Part of a small language model's weights.
Size: width 512, 8 heads of 64, vocabulary 8192.
Each number is 200 + 20 x the weight over its row's rms, rounded and kept within 0 to 999. Layers, rows and columns count from 0. The size before them is the row's rms in percent of the matrix's.

# layer 11 attention value, 512x512, rms 0.095, rows 0-108, columns 384-447
119,205,173,228,195,219,223,182,170,194,206,179,211,210,205,226,217,236,172,220,210,218,199,213,183,223,216,208,194,203,191,211,214,199,191,219,162,213,199,236,230,170,190,240,190,209,196,193,201,194,203,220,204,180,226,242,213,214,172,219,182,199,192,214,195
118,175,187,189,210,203,241,168,215,215,197,204,180,178,216,219,161,203,234,175,190,200,171,240,173,205,212,237,170,193,210,196,143,204,193,169,202,217,189,187,197,160,182,171,177,219,205,164,216,193,180,223,181,202,192,204,210,167,205,193,202,225,185,197,194
121,180,176,208,199,162,198,193,207,219,237,216,186,225,189,181,188,187,188,195,198,214,221,203,192,224,173,174,180,147,202,202,210,182,201,171,241,197,211,232,205,232,188,211,232,207,188,187,202,170,215,219,208,234,228,234,219,227,207,181,200,229,174,219,190
116,206,181,206,162,188,220,179,226,208,184,192,167,208,210,206,220,177,191,228,198,214,196,206,183,207,202,241,200,183,213,282,196,183,174,185,202,219,209,186,199,226,209,209,184,174,225,154,206,218,248,186,214,179,224,188,171,182,214,195,206,187,207,212,210
120,197,197,227,194,230,233,183,198,188,177,217,202,181,259,209,215,227,190,207,224,210,186,181,168,226,220,195,215,193,170,194,228,202,224,217,203,216,208,220,166,218,197,201,191,199,174,214,217,230,202,228,213,176,188,210,203,193,183,193,203,198,208,235,194
120,233,181,192,171,205,174,217,196,200,229,182,211,181,200,175,187,204,201,199,200,194,171,225,204,220,225,208,209,204,194,222,206,213,212,178,188,227,208,191,166,230,189,160,188,183,204,199,206,193,216,215,250,192,180,164,149,249,224,196,186,193,208,164,204
120,195,203,240,200,211,179,205,200,213,236,238,190,198,225,208,174,189,178,203,172,186,227,197,187,210,218,173,202,206,227,183,230,216,213,210,213,183,162,205,187,206,197,201,219,216,190,173,219,240,160,181,189,220,163,178,244,204,182,221,209,222,224,191,191
122,176,221,182,198,215,189,211,214,202,187,192,213,228,179,237,185,206,185,207,191,257,180,179,192,217,204,214,207,213,227,214,208,187,198,194,185,190,209,230,177,216,222,200,196,205,198,197,197,147,226,184,225,212,211,196,223,220,214,230,199,217,164,209,217
117,182,206,213,200,235,215,215,230,210,206,190,238,218,197,203,222,170,178,198,201,236,225,182,207,161,226,223,177,227,205,177,202,236,205,185,190,218,201,214,201,210,182,201,219,153,201,209,195,212,176,208,182,182,211,159,174,226,177,190,224,192,162,197,170
123,225,213,185,224,221,188,207,176,197,182,260,192,187,208,188,206,153,195,195,213,218,188,195,209,174,165,230,180,187,190,215,165,199,214,209,181,218,203,208,207,201,208,217,202,188,173,220,194,207,226,214,206,166,168,182,191,223,190,202,249,217,187,165,223
120,200,197,174,182,233,215,181,203,202,182,173,220,224,198,236,202,187,192,227,198,171,233,222,223,189,192,238,220,222,210,218,189,202,186,227,172,231,185,174,211,221,188,164,221,216,181,209,210,188,183,248,164,266,191,194,230,194,220,158,177,205,185,157,212
120,220,204,194,178,182,231,169,207,159,227,177,188,232,227,222,182,207,229,235,209,236,186,231,222,180,195,237,224,197,203,201,204,176,237,194,201,211,159,212,208,214,199,217,201,183,216,135,210,195,171,202,175,199,185,178,208,156,182,222,168,173,192,151,181
117,185,178,209,197,208,178,184,203,177,187,180,155,197,192,201,203,219,142,232,208,197,188,199,208,172,222,232,206,221,190,211,201,167,165,190,170,196,216,211,204,210,205,182,224,227,190,185,200,196,207,219,248,215,225,160,199,171,253,222,186,227,198,208,204
118,224,172,212,198,205,195,195,209,211,213,203,225,232,190,197,209,203,226,191,240,196,226,245,189,182,196,203,155,233,204,184,216,218,195,218,199,170,232,204,190,204,200,183,189,238,168,192,207,185,213,208,210,175,215,194,247,175,205,227,165,185,189,200,185
118,193,182,171,202,168,163,184,176,155,172,206,205,212,172,200,195,204,191,186,199,203,187,223,164,193,210,224,202,194,223,177,209,224,187,174,177,179,150,188,207,181,221,193,204,190,190,176,185,190,204,191,208,205,202,192,204,207,189,236,209,174,211,210,184
118,236,122,213,156,197,209,200,210,189,177,181,203,184,238,174,171,205,228,192,192,228,229,191,189,218,193,186,241,227,231,190,207,221,198,198,210,192,200,206,197,212,206,202,195,181,203,192,176,207,199,211,180,187,201,193,196,196,179,210,205,215,217,185,194
119,208,212,220,175,193,217,184,198,200,178,213,187,243,202,191,230,197,213,181,248,201,226,222,224,239,191,225,205,205,186,173,185,189,200,188,193,176,206,202,213,199,214,238,216,207,185,223,242,186,172,170,201,217,197,180,160,204,175,180,214,195,181,197,206
121,228,203,211,201,196,199,157,192,153,194,174,192,220,207,168,187,152,210,196,190,199,193,202,180,201,159,200,176,199,181,183,186,185,186,208,221,177,176,177,187,201,207,227,191,198,214,231,240,185,224,188,171,203,191,176,199,216,212,231,166,214,192,196,230
121,194,229,220,195,204,175,214,185,199,211,226,204,217,216,227,205,172,211,192,217,176,224,233,207,204,208,180,192,207,196,201,211,211,221,204,186,223,206,163,204,228,190,191,202,182,198,199,198,217,185,216,177,212,245,206,187,204,213,199,191,222,222,181,198
116,232,172,190,205,190,224,194,217,178,218,196,188,190,198,212,180,173,236,214,163,179,202,232,182,220,194,185,220,203,199,215,200,214,207,168,190,198,227,209,210,231,161,216,173,165,202,204,221,190,172,205,192,217,201,235,189,223,171,196,192,210,204,192,190
121,229,204,216,170,232,191,187,192,212,218,187,205,201,155,220,196,174,233,207,212,178,205,179,206,152,208,197,182,155,197,196,221,159,205,207,216,232,215,196,230,214,188,195,230,217,183,196,210,193,198,175,220,190,203,199,207,215,194,187,195,182,222,177,183
119,206,199,177,267,155,163,217,228,223,201,226,183,198,178,228,157,183,208,177,217,234,210,203,164,216,226,230,185,195,202,170,183,225,214,205,225,168,223,195,184,176,176,184,205,202,182,206,215,194,216,229,200,162,207,191,147,211,203,181,175,197,173,174,153
122,238,206,226,219,207,225,177,192,221,169,171,210,213,188,193,202,209,190,197,212,180,210,206,209,205,224,185,194,208,188,232,198,205,232,211,174,209,223,192,190,172,183,195,193,199,234,208,214,206,183,218,228,193,200,160,205,197,201,206,244,209,188,207,213
121,172,177,187,220,238,208,214,208,217,216,215,195,230,213,213,192,187,178,198,184,199,164,205,189,181,194,228,208,227,202,197,205,192,246,160,175,143,239,217,205,182,216,213,203,193,189,190,199,190,185,222,236,218,205,193,221,200,203,161,209,227,168,182,197
118,221,189,235,214,193,191,208,235,207,245,212,214,165,191,185,213,167,210,193,229,179,182,218,206,212,224,222,185,196,175,175,192,186,196,193,200,197,209,184,212,207,214,190,207,224,179,208,198,225,181,203,201,201,184,163,211,190,244,195,212,174,196,238,189
119,194,203,208,206,219,200,191,194,224,174,200,206,197,194,183,183,218,199,222,187,224,219,164,206,187,204,213,191,158,203,198,206,180,219,227,184,187,198,216,190,217,212,193,195,201,232,231,184,222,241,205,233,182,178,218,202,197,236,190,170,153,200,201,218
119,190,182,173,206,220,209,202,186,203,194,164,217,215,215,198,160,212,202,222,180,222,199,182,189,255,199,193,185,195,213,199,205,211,200,183,210,221,187,181,185,211,191,195,230,228,193,193,246,208,178,201,199,170,207,183,209,226,181,181,212,234,200,190,203
123,202,238,208,198,217,180,176,224,192,199,174,221,195,180,188,212,220,233,202,227,200,204,231,209,226,186,229,183,177,206,160,194,175,176,185,199,206,173,170,208,208,214,186,195,212,190,188,211,194,235,166,156,208,225,216,209,188,223,174,173,216,212,192,208
122,201,192,175,151,214,171,216,153,209,204,188,217,213,186,198,201,202,170,211,219,174,173,192,194,202,198,205,178,221,201,183,181,246,205,204,194,189,180,217,207,193,216,188,205,194,240,180,182,195,219,207,207,186,198,174,222,192,182,207,188,181,217,223,196
119,160,203,188,197,184,187,185,220,175,189,194,219,191,233,185,175,205,243,215,234,214,189,199,209,187,190,232,245,202,171,189,209,181,174,183,193,208,190,190,214,214,184,179,207,194,210,211,197,171,212,199,222,237,200,179,217,241,183,197,204,201,215,224,205
116,178,201,215,233,207,184,199,178,176,213,193,161,235,206,198,208,189,236,197,202,197,192,229,181,206,170,207,161,186,145,205,224,194,209,214,233,204,176,211,171,196,178,204,181,188,224,196,190,204,236,201,195,216,197,195,166,159,204,200,230,197,181,188,194
118,231,224,205,218,211,193,189,183,202,204,190,219,202,206,190,210,229,199,188,206,180,169,220,205,201,224,195,235,222,220,218,208,206,224,190,216,186,183,199,207,181,195,187,239,208,167,184,186,220,187,179,190,202,229,228,234,212,212,199,173,231,198,169,263
118,193,179,220,165,212,184,190,169,244,216,191,187,181,212,187,210,190,219,195,169,212,188,216,222,195,194,215,231,198,233,236,186,195,217,225,225,169,212,202,208,198,211,190,198,190,194,194,209,185,208,220,205,183,190,231,218,211,199,156,179,213,194,178,223
116,214,209,188,211,197,199,222,216,200,217,210,230,236,177,240,234,187,224,198,249,190,196,212,207,175,194,196,169,198,201,200,218,179,199,226,211,195,189,199,200,187,167,206,196,212,217,197,199,196,177,195,212,169,187,221,215,213,210,184,181,195,183,162,200
117,193,182,198,199,191,189,233,203,223,186,165,175,191,210,201,156,188,211,182,164,165,189,201,231,206,200,225,163,200,214,177,203,195,184,188,219,191,218,180,201,199,184,250,198,270,173,228,190,204,182,182,194,201,225,187,160,227,188,187,203,210,186,193,195
118,195,201,212,197,195,188,187,203,211,206,193,239,225,176,219,219,204,211,182,221,176,200,201,230,193,200,237,199,185,226,197,193,218,217,159,171,185,177,184,213,203,164,177,178,227,253,195,186,217,180,234,198,201,216,188,179,188,211,216,218,202,178,238,192
120,215,204,221,204,222,207,209,228,220,184,186,211,195,213,216,186,197,174,176,181,190,248,183,194,147,182,207,181,220,206,222,195,180,185,214,234,187,190,204,204,211,175,201,160,198,190,208,189,219,208,222,176,234,224,167,174,212,181,190,192,218,207,203,188
122,221,236,189,195,198,181,197,193,196,186,234,180,191,180,217,206,209,203,204,174,192,198,177,201,205,196,201,183,214,204,206,243,215,191,217,185,198,226,197,225,208,210,197,184,215,179,172,209,194,174,186,171,209,227,188,226,216,220,213,207,192,200,208,199
120,194,186,203,226,194,220,208,209,230,198,209,215,229,205,179,188,215,182,190,188,189,251,179,218,219,207,201,199,205,193,191,188,184,182,227,232,166,216,190,207,205,168,216,196,199,236,180,188,239,200,227,213,204,210,222,186,202,216,224,166,234,180,178,228
119,192,214,189,192,211,207,184,179,205,174,219,229,213,236,192,235,198,187,195,184,203,158,200,210,203,171,193,202,236,177,202,190,240,201,222,220,190,240,216,200,178,211,246,193,214,215,250,197,197,192,201,199,215,188,209,166,168,193,197,203,218,170,177,175
126,196,183,187,185,198,237,224,210,232,169,218,232,205,206,211,186,226,184,191,190,154,201,219,219,191,239,189,224,188,194,185,193,196,206,208,205,192,180,208,189,203,194,202,172,223,144,218,187,162,221,184,172,186,179,187,212,201,207,191,215,186,172,200,176
120,211,187,202,244,191,251,227,187,199,187,212,215,202,195,203,193,195,187,258,167,171,177,196,212,216,228,183,225,178,217,182,211,207,218,229,174,215,211,197,170,217,208,193,224,209,181,156,195,190,177,191,169,206,227,214,195,170,191,201,247,245,211,191,209
123,196,228,227,189,204,211,162,201,214,241,189,188,174,177,228,203,191,200,197,206,178,200,203,211,247,214,194,194,202,221,203,198,185,205,207,203,218,217,226,197,213,186,162,203,201,223,197,184,228,200,170,202,217,206,228,240,207,212,199,222,235,162,222,198
121,217,265,206,183,186,216,184,182,151,173,182,213,194,180,213,197,200,190,215,205,258,224,185,210,174,186,215,182,229,203,190,197,189,202,199,191,207,190,205,218,178,208,222,186,180,169,232,193,238,205,184,188,213,188,205,253,205,198,200,185,189,181,229,197
118,198,214,173,205,193,242,213,239,186,192,188,211,212,190,173,162,223,167,210,193,228,192,174,226,215,176,193,254,199,185,205,204,206,197,204,171,211,207,236,211,168,222,152,195,211,207,221,185,196,181,191,203,186,204,204,164,232,204,234,194,215,220,213,161
120,229,209,169,198,194,197,247,219,165,188,169,203,196,188,191,177,178,212,213,210,197,205,171,240,200,229,189,202,185,215,237,213,231,218,211,227,192,166,175,167,197,213,188,223,201,207,194,194,224,186,168,183,203,193,199,187,161,223,169,190,184,189,167,210
121,217,201,208,182,219,202,227,198,211,185,188,205,179,183,212,210,193,185,178,185,201,169,211,200,208,206,215,177,228,200,237,214,191,167,218,180,179,204,186,204,170,195,169,173,172,183,201,190,208,206,183,210,203,193,210,214,205,175,198,227,169,198,213,178
120,166,183,225,219,203,197,240,212,214,200,171,142,228,200,210,181,191,158,232,200,186,209,218,197,224,207,210,206,223,201,197,208,202,209,192,188,193,185,209,178,179,197,200,206,237,178,188,205,181,167,196,227,215,207,196,166,193,193,184,190,178,180,168,194
121,213,200,221,217,191,195,195,228,199,221,205,232,201,160,201,206,188,166,199,209,174,228,181,184,209,219,205,214,212,277,235,227,182,205,206,208,210,184,182,185,219,196,182,180,215,169,222,180,214,189,223,217,213,169,209,184,195,231,180,240,187,145,184,217
120,180,192,190,191,179,260,212,192,202,182,230,200,195,212,193,242,184,199,178,198,185,203,204,163,164,204,223,182,221,192,240,218,225,226,207,185,212,225,159,201,179,224,162,162,224,193,188,180,211,193,196,196,180,201,220,209,241,167,179,218,177,210,189,191
122,213,209,209,235,196,195,183,233,195,179,204,177,214,179,196,202,229,210,206,188,207,200,218,213,193,221,226,213,208,186,194,194,221,168,209,177,188,243,241,202,206,177,215,232,191,178,227,197,201,181,216,199,197,211,202,189,183,171,203,214,228,227,206,246
118,225,233,233,207,205,187,205,227,192,185,194,178,180,208,255,192,220,170,194,157,251,176,195,219,182,198,198,231,182,232,199,203,229,230,185,203,210,194,211,161,178,251,192,178,209,203,182,195,199,200,226,233,179,172,223,187,192,185,213,184,205,202,198,199
125,168,196,163,214,209,189,205,230,224,188,225,182,178,230,160,209,213,199,189,192,214,220,209,198,185,245,190,207,192,185,224,201,165,159,183,232,179,211,180,200,180,211,217,181,232,203,179,173,187,201,185,213,192,206,194,204,196,189,223,212,193,182,237,222
120,206,211,222,184,199,220,182,184,188,201,175,193,176,199,182,224,170,196,189,246,165,158,220,181,182,173,201,200,189,225,188,200,169,184,192,199,173,221,201,200,176,190,194,199,213,202,181,166,183,171,207,165,216,181,221,210,213,177,180,216,188,186,226,210
123,166,212,197,194,188,209,185,205,216,219,175,170,190,205,183,212,192,224,207,217,219,176,165,159,186,161,186,232,206,203,179,219,192,198,187,203,218,173,204,210,179,189,189,192,179,215,189,184,192,224,175,214,187,160,200,236,217,221,197,227,213,198,147,233
122,177,177,202,205,196,176,232,178,199,176,178,192,206,215,219,197,176,222,264,171,207,231,170,210,209,224,201,208,219,165,218,225,216,222,179,193,196,204,208,190,252,162,191,212,209,218,178,205,240,191,166,195,199,215,192,216,194,193,206,173,172,188,191,197
119,157,203,212,207,239,209,184,212,173,187,211,219,199,196,239,182,212,172,225,214,213,178,226,185,193,223,205,216,167,220,188,202,186,202,175,212,199,207,211,188,238,219,204,224,197,227,195,172,244,198,219,204,172,226,181,213,192,194,198,167,232,217,210,173
117,231,177,194,212,197,160,203,223,226,215,219,205,192,181,209,159,211,180,214,184,197,196,199,152,198,191,185,219,215,192,212,175,200,226,185,216,195,215,174,187,187,238,214,162,212,213,183,179,221,190,203,234,204,217,185,193,170,213,199,209,169,248,221,201
117,218,202,187,172,187,210,190,211,232,178,156,205,231,208,188,221,243,182,154,167,208,226,221,174,187,209,227,181,212,167,225,202,192,177,181,186,223,169,227,278,170,213,202,215,190,190,190,208,203,192,207,200,247,210,208,201,207,212,190,206,205,193,224,197
117,213,199,197,208,151,200,221,216,197,186,188,184,182,200,196,179,198,239,217,220,195,208,221,241,200,195,185,210,183,221,226,179,186,208,213,203,194,168,182,236,178,174,240,200,198,179,220,184,205,164,224,196,191,172,197,209,167,198,171,201,201,214,205,232
122,213,215,147,180,206,202,200,229,196,179,174,183,200,215,224,212,165,194,221,185,178,174,231,192,227,205,216,180,196,200,203,224,173,203,212,226,224,204,199,243,216,180,173,215,218,196,192,224,190,207,201,168,219,194,192,202,185,179,184,188,206,194,195,180
122,211,190,201,191,213,228,205,186,201,201,220,192,181,231,186,219,193,240,192,174,196,195,190,189,167,207,190,208,211,179,200,220,228,204,214,229,193,184,211,187,198,222,225,189,200,232,217,208,199,215,208,166,176,182,197,212,197,196,157,170,190,202,207,228
118,242,228,188,161,193,206,224,197,179,186,215,162,221,228,183,207,222,217,206,223,161,235,187,189,200,217,202,228,207,203,179,182,220,197,213,185,210,195,182,239,204,184,214,182,219,184,175,172,199,235,205,191,186,234,204,202,208,196,205,238,184,206,167,197
121,145,186,180,142,196,182,201,198,208,189,202,229,176,209,195,223,139,212,182,209,190,202,221,230,171,158,212,218,193,213,194,213,196,179,171,196,193,182,211,189,198,197,165,174,197,186,201,187,220,210,198,226,187,193,236,204,208,188,193,183,207,228,214,185
080,189,213,212,178,186,220,193,215,212,193,220,179,182,185,236,234,145,181,203,171,201,206,207,217,212,229,236,201,216,207,189,180,181,217,224,197,174,203,182,210,174,223,177,190,210,213,239,203,197,216,262,211,189,208,180,197,197,220,184,192,187,193,189,204
081,209,221,195,203,190,190,197,198,211,216,210,206,210,192,241,194,218,173,204,207,227,218,189,204,190,216,194,194,186,225,204,184,218,165,224,215,224,231,193,178,188,201,208,213,198,176,201,234,190,225,199,224,205,225,204,162,195,192,205,201,227,209,190,192
087,178,195,194,231,218,214,183,165,240,177,229,190,218,187,177,203,213,188,218,182,189,211,226,196,188,191,210,188,194,190,210,208,191,186,191,213,187,215,175,229,205,199,194,216,213,199,226,194,207,213,216,219,191,222,218,202,217,190,182,210,227,211,214,208
081,214,184,205,216,190,186,202,190,175,172,181,177,238,219,177,208,187,217,192,206,178,182,199,205,199,166,193,191,216,215,199,225,173,228,208,204,177,214,248,217,215,180,195,232,206,216,214,199,207,168,167,189,182,200,194,185,189,187,201,249,216,226,203,199
088,200,198,193,222,220,212,194,224,210,196,205,173,157,238,200,201,207,216,220,188,214,248,221,188,185,192,196,227,227,189,214,207,215,164,240,187,201,264,219,185,166,215,184,169,172,209,219,174,174,185,173,202,227,220,212,230,218,232,180,177,217,169,211,205
082,204,196,207,185,234,182,163,199,201,206,202,221,177,205,244,208,199,225,186,222,243,205,188,194,212,186,195,203,205,194,210,199,184,159,153,188,152,204,171,206,167,181,187,202,205,193,209,194,191,182,213,175,163,207,234,183,194,204,198,196,218,200,197,180
084,191,170,230,197,219,183,221,229,212,200,179,255,188,187,186,189,224,212,168,207,205,174,207,197,197,193,169,176,212,202,202,169,214,218,216,214,185,194,200,201,189,208,206,207,199,226,183,175,209,187,198,216,217,202,225,179,198,186,201,210,194,220,183,177
080,168,192,208,217,207,182,206,191,208,175,226,191,227,211,196,200,224,208,207,171,205,183,185,207,163,162,168,183,201,192,192,202,215,223,205,223,198,179,218,232,205,183,197,211,216,201,178,207,204,190,184,189,208,231,202,216,167,189,217,206,194,206,203,196
085,194,226,217,231,208,167,185,228,245,216,189,197,154,203,155,177,187,211,193,208,202,222,192,159,242,206,166,223,156,214,219,203,187,171,191,201,174,184,186,199,192,199,214,173,200,190,196,225,175,211,231,199,185,177,196,202,171,205,190,188,186,211,214,195
081,218,195,202,224,194,229,222,188,214,196,214,208,212,187,160,166,181,258,189,176,172,221,170,207,214,210,212,201,186,183,186,220,194,211,256,235,184,209,231,208,208,217,189,169,222,210,203,216,225,209,213,191,222,182,183,178,201,207,237,177,200,177,205,197
087,226,223,187,215,202,190,174,186,213,224,184,186,163,217,171,213,218,210,190,175,214,213,202,195,175,190,215,202,180,181,163,248,213,178,198,202,212,191,191,190,213,212,173,230,228,191,177,193,221,190,202,228,184,227,222,183,208,185,164,208,200,176,222,211
083,180,241,199,230,227,208,195,178,218,178,197,181,187,193,208,221,228,190,204,203,177,203,192,176,202,195,182,226,182,195,191,198,213,205,212,207,192,213,218,201,219,215,162,201,181,157,218,179,183,197,197,222,192,192,206,195,199,157,191,208,215,214,204,189
086,199,186,153,191,200,225,218,228,184,183,185,196,215,224,208,203,212,177,205,221,223,189,205,198,199,239,190,171,209,221,157,165,218,211,229,189,217,149,182,220,195,149,219,178,179,216,183,237,228,205,184,191,217,188,210,207,214,214,194,227,214,195,186,196
083,206,184,215,199,163,205,178,163,191,184,206,198,157,202,200,201,209,195,187,216,187,206,172,179,217,213,215,203,216,169,195,167,219,212,205,200,238,181,221,172,187,189,221,146,153,200,208,206,189,204,194,164,246,169,191,256,206,225,206,180,213,176,222,201
085,220,174,174,157,193,179,196,210,173,205,197,193,217,206,207,205,214,189,195,176,230,188,225,221,194,202,206,200,183,214,195,206,215,197,196,196,218,191,185,185,223,210,226,229,201,221,223,202,208,201,195,210,165,237,203,170,212,228,196,199,195,246,196,182
082,194,207,164,167,203,219,172,172,195,190,182,203,178,186,185,211,223,209,198,207,189,182,212,205,189,204,209,203,184,186,172,182,197,164,175,239,208,238,214,211,180,199,217,224,187,179,201,190,204,233,209,238,198,168,206,209,236,193,182,193,184,185,167,191
081,202,187,191,196,228,240,180,227,198,216,204,211,232,199,189,181,190,189,193,208,184,197,244,204,171,225,206,188,224,203,186,210,201,216,192,204,200,199,163,192,171,214,181,221,189,189,202,176,214,210,137,229,182,234,191,243,165,188,216,201,180,171,168,199
085,226,219,175,207,192,178,202,218,216,207,193,165,179,199,198,170,219,183,221,191,185,172,208,181,176,213,172,191,209,172,177,208,183,183,220,211,199,192,219,202,194,243,162,164,193,206,182,195,205,214,190,200,217,196,237,212,222,225,200,238,203,175,223,196
087,217,198,200,228,169,164,186,200,240,205,192,233,220,175,177,167,208,223,177,202,203,199,184,208,210,182,216,175,202,217,228,225,193,170,214,236,228,195,197,221,170,211,201,158,207,213,193,212,224,246,210,210,209,190,220,167,198,186,209,220,229,163,215,205
076,217,199,179,218,193,185,199,181,219,193,234,222,208,211,220,172,203,202,195,177,189,202,199,196,183,211,151,220,183,213,222,199,164,211,188,168,204,186,219,180,204,195,232,191,204,226,216,203,172,218,197,236,202,238,221,202,176,211,179,189,172,167,185,226
082,192,179,188,206,216,213,190,202,195,210,161,232,197,186,204,219,174,185,182,208,222,204,208,208,204,211,210,158,219,210,205,227,213,208,191,264,200,236,237,196,175,211,174,185,186,212,195,193,215,225,191,202,188,171,167,219,222,220,212,190,224,160,192,203
085,196,213,196,164,196,195,220,202,192,188,168,214,202,209,185,216,218,235,151,185,212,222,181,200,216,212,231,229,207,188,197,155,199,183,208,187,220,166,181,187,205,203,205,184,189,207,156,205,238,210,214,197,213,194,232,212,188,212,177,210,207,189,177,193
083,191,211,212,187,215,183,220,214,183,201,186,175,208,231,159,163,226,194,220,221,193,174,211,190,190,212,208,195,168,196,184,226,209,228,199,207,194,223,192,222,182,215,191,218,217,178,180,214,189,205,181,247,222,169,192,195,236,201,223,231,203,182,217,214
086,216,208,170,183,185,200,196,245,209,189,192,206,211,222,219,193,190,204,221,200,206,210,230,212,219,201,180,185,181,217,203,216,167,203,184,168,195,198,211,207,195,186,203,228,216,220,204,224,204,185,212,232,172,231,193,186,201,205,185,182,150,231,198,191
085,193,195,205,192,227,220,215,227,227,205,223,218,196,183,217,164,198,175,222,182,215,212,187,190,229,178,219,192,177,197,210,247,227,200,198,204,207,184,193,224,204,184,204,192,199,201,232,190,214,223,182,191,194,229,197,197,190,202,206,198,173,219,155,194
081,187,169,187,262,219,223,199,226,206,212,161,209,205,192,198,195,199,194,178,221,226,217,194,208,199,192,224,210,192,216,149,194,220,194,180,188,213,225,217,191,187,225,174,203,173,216,200,212,201,198,210,197,203,207,169,215,221,220,198,192,183,211,172,188
081,231,203,204,198,190,193,201,236,209,185,225,203,168,210,194,179,211,218,200,188,192,216,223,211,224,176,207,206,204,223,198,184,195,223,267,208,211,181,200,187,203,192,212,210,205,216,177,188,214,236,207,193,249,184,202,161,166,196,175,177,205,187,193,167
083,199,222,181,169,206,195,217,206,215,191,200,192,212,202,171,199,184,193,208,226,175,207,200,185,217,201,152,213,168,210,185,204,189,217,195,211,186,205,215,188,198,177,182,224,203,225,223,216,202,203,224,192,170,180,142,179,197,190,163,183,201,201,198,214
087,194,169,200,157,216,178,173,249,169,201,189,231,210,187,223,199,198,177,203,225,231,208,195,143,233,199,176,156,195,191,218,196,227,205,192,200,207,207,222,178,198,203,177,199,190,203,216,176,203,180,198,182,187,207,191,212,177,191,222,166,180,216,153,192
083,203,205,190,215,192,208,196,212,253,201,197,206,195,200,198,165,153,169,197,228,199,213,208,164,197,233,177,172,230,248,204,170,188,172,181,203,201,224,180,152,219,220,191,195,208,200,192,190,190,178,236,234,215,193,171,167,213,222,234,201,184,156,202,220
085,234,163,191,174,175,217,185,213,193,213,231,181,217,196,204,178,181,175,199,203,185,216,200,228,182,209,182,189,199,164,200,221,183,225,193,176,197,167,164,203,171,241,181,168,180,175,206,223,156,195,224,163,178,220,179,190,192,219,215,190,224,221,241,228
086,205,170,209,198,182,197,199,176,191,243,200,230,173,210,171,218,189,209,206,181,185,193,218,186,198,204,167,217,193,187,218,204,190,245,227,199,209,188,222,209,176,164,208,197,174,232,229,203,221,200,199,190,225,198,144,206,184,195,203,198,150,169,170,213
090,176,214,194,186,215,213,210,206,203,197,175,206,195,189,188,205,169,191,259,217,222,175,176,169,227,218,223,196,197,206,216,228,188,245,174,215,163,206,215,186,185,221,196,154,179,206,221,215,167,184,193,198,234,197,212,212,220,219,140,222,203,200,217,215
078,196,205,235,184,177,211,174,172,208,204,209,218,175,193,191,172,166,199,216,206,200,212,218,187,178,175,194,193,183,196,202,221,165,235,199,156,211,187,192,198,179,169,157,207,186,207,219,197,176,212,182,229,227,198,216,182,173,220,180,197,170,203,247,191
085,213,177,209,170,198,231,196,213,204,184,203,225,229,193,225,181,179,162,229,197,205,231,209,195,222,195,209,168,245,220,198,232,246,201,217,192,211,186,213,185,210,218,204,192,191,210,229,193,194,201,201,205,191,207,247,209,174,220,180,212,224,240,200,181
078,181,254,197,178,206,156,193,249,206,234,225,188,211,171,210,191,203,193,236,213,227,187,193,225,199,225,211,231,212,196,234,198,193,163,178,206,203,237,193,207,171,213,197,200,239,216,184,226,178,190,225,242,198,204,212,187,206,198,180,232,222,163,222,214
082,207,194,166,231,182,213,167,181,192,195,220,163,205,179,207,213,181,179,163,207,197,230,223,239,197,200,176,211,219,228,206,191,217,182,188,197,232,182,242,193,185,179,183,194,197,192,213,224,218,172,238,216,160,185,194,185,236,175,197,226,211,200,203,219
082,154,190,200,188,171,181,185,197,209,186,177,206,209,211,193,161,191,218,176,218,225,199,178,171,225,192,183,232,234,188,214,248,176,192,155,194,203,186,192,207,221,198,205,224,206,175,219,157,202,195,196,188,201,163,187,194,194,223,174,221,204,229,244,224
083,207,224,184,170,192,135,175,162,199,174,216,183,218,238,199,171,223,202,158,189,199,166,167,224,188,218,207,215,201,173,191,177,212,160,185,220,201,190,197,189,189,171,185,188,181,209,197,188,181,216,215,201,178,195,212,161,241,182,197,199,205,200,197,242
082,209,182,171,171,210,199,183,204,193,205,181,220,218,182,193,182,177,193,212,231,224,161,214,197,192,179,239,198,213,208,195,183,189,191,156,178,174,216,194,221,180,174,203,210,224,204,231,191,182,208,209,202,187,201,208,179,196,189,181,212,161,247,191,184
087,217,213,188,221,218,150,208,234,208,200,181,212,224,179,187,225,199,231,184,234,167,208,190,185,194,194,197,219,193,166,184,184,201,224,192,205,192,219,224,179,199,256,202,201,206,182,170,176,194,223,186,202,170,196,183,205,194,163,227,191,156,181,208,210
082,217,225,178,192,173,223,221,175,239,179,204,190,245,172,189,202,185,223,198,197,192,212,187,226,169,190,180,179,159,202,172,210,181,193,204,213,225,187,211,197,201,180,213,201,252,216,191,187,197,203,192,205,199,224,211,157,195,185,159,202,232,181,166,236
082,205,233,191,213,210,230,146,207,209,194,179,212,206,188,164,247,173,244,175,197,206,211,206,214,224,236,207,215,213,202,209,204,185,200,203,200,204,235,216,187,239,226,236,199,201,183,153,189,242,225,246,195,213,184,177,218,181,188,191,174,176,201,218,189
080,199,209,198,208,188,227,196,207,210,187,191,217,209,196,240,174,209,188,200,193,180,165,232,184,165,201,242,195,171,211,194,207,196,232,218,199,202,189,200,204,225,150,183,213,196,202,172,215,197,192,181,223,257,166,203,197,200,220,205,204,180,214,177,181
081,232,221,216,245,228,209,236,199,248,204,207,197,231,201,201,205,155,222,217,177,159,185,208,165,190,183,210,193,170,189,206,211,178,187,194,194,201,184,208,210,225,199,169,209,220,213,200,203,177,204,177,155,220,190,175,183,191,196,169,221,203,190,186,216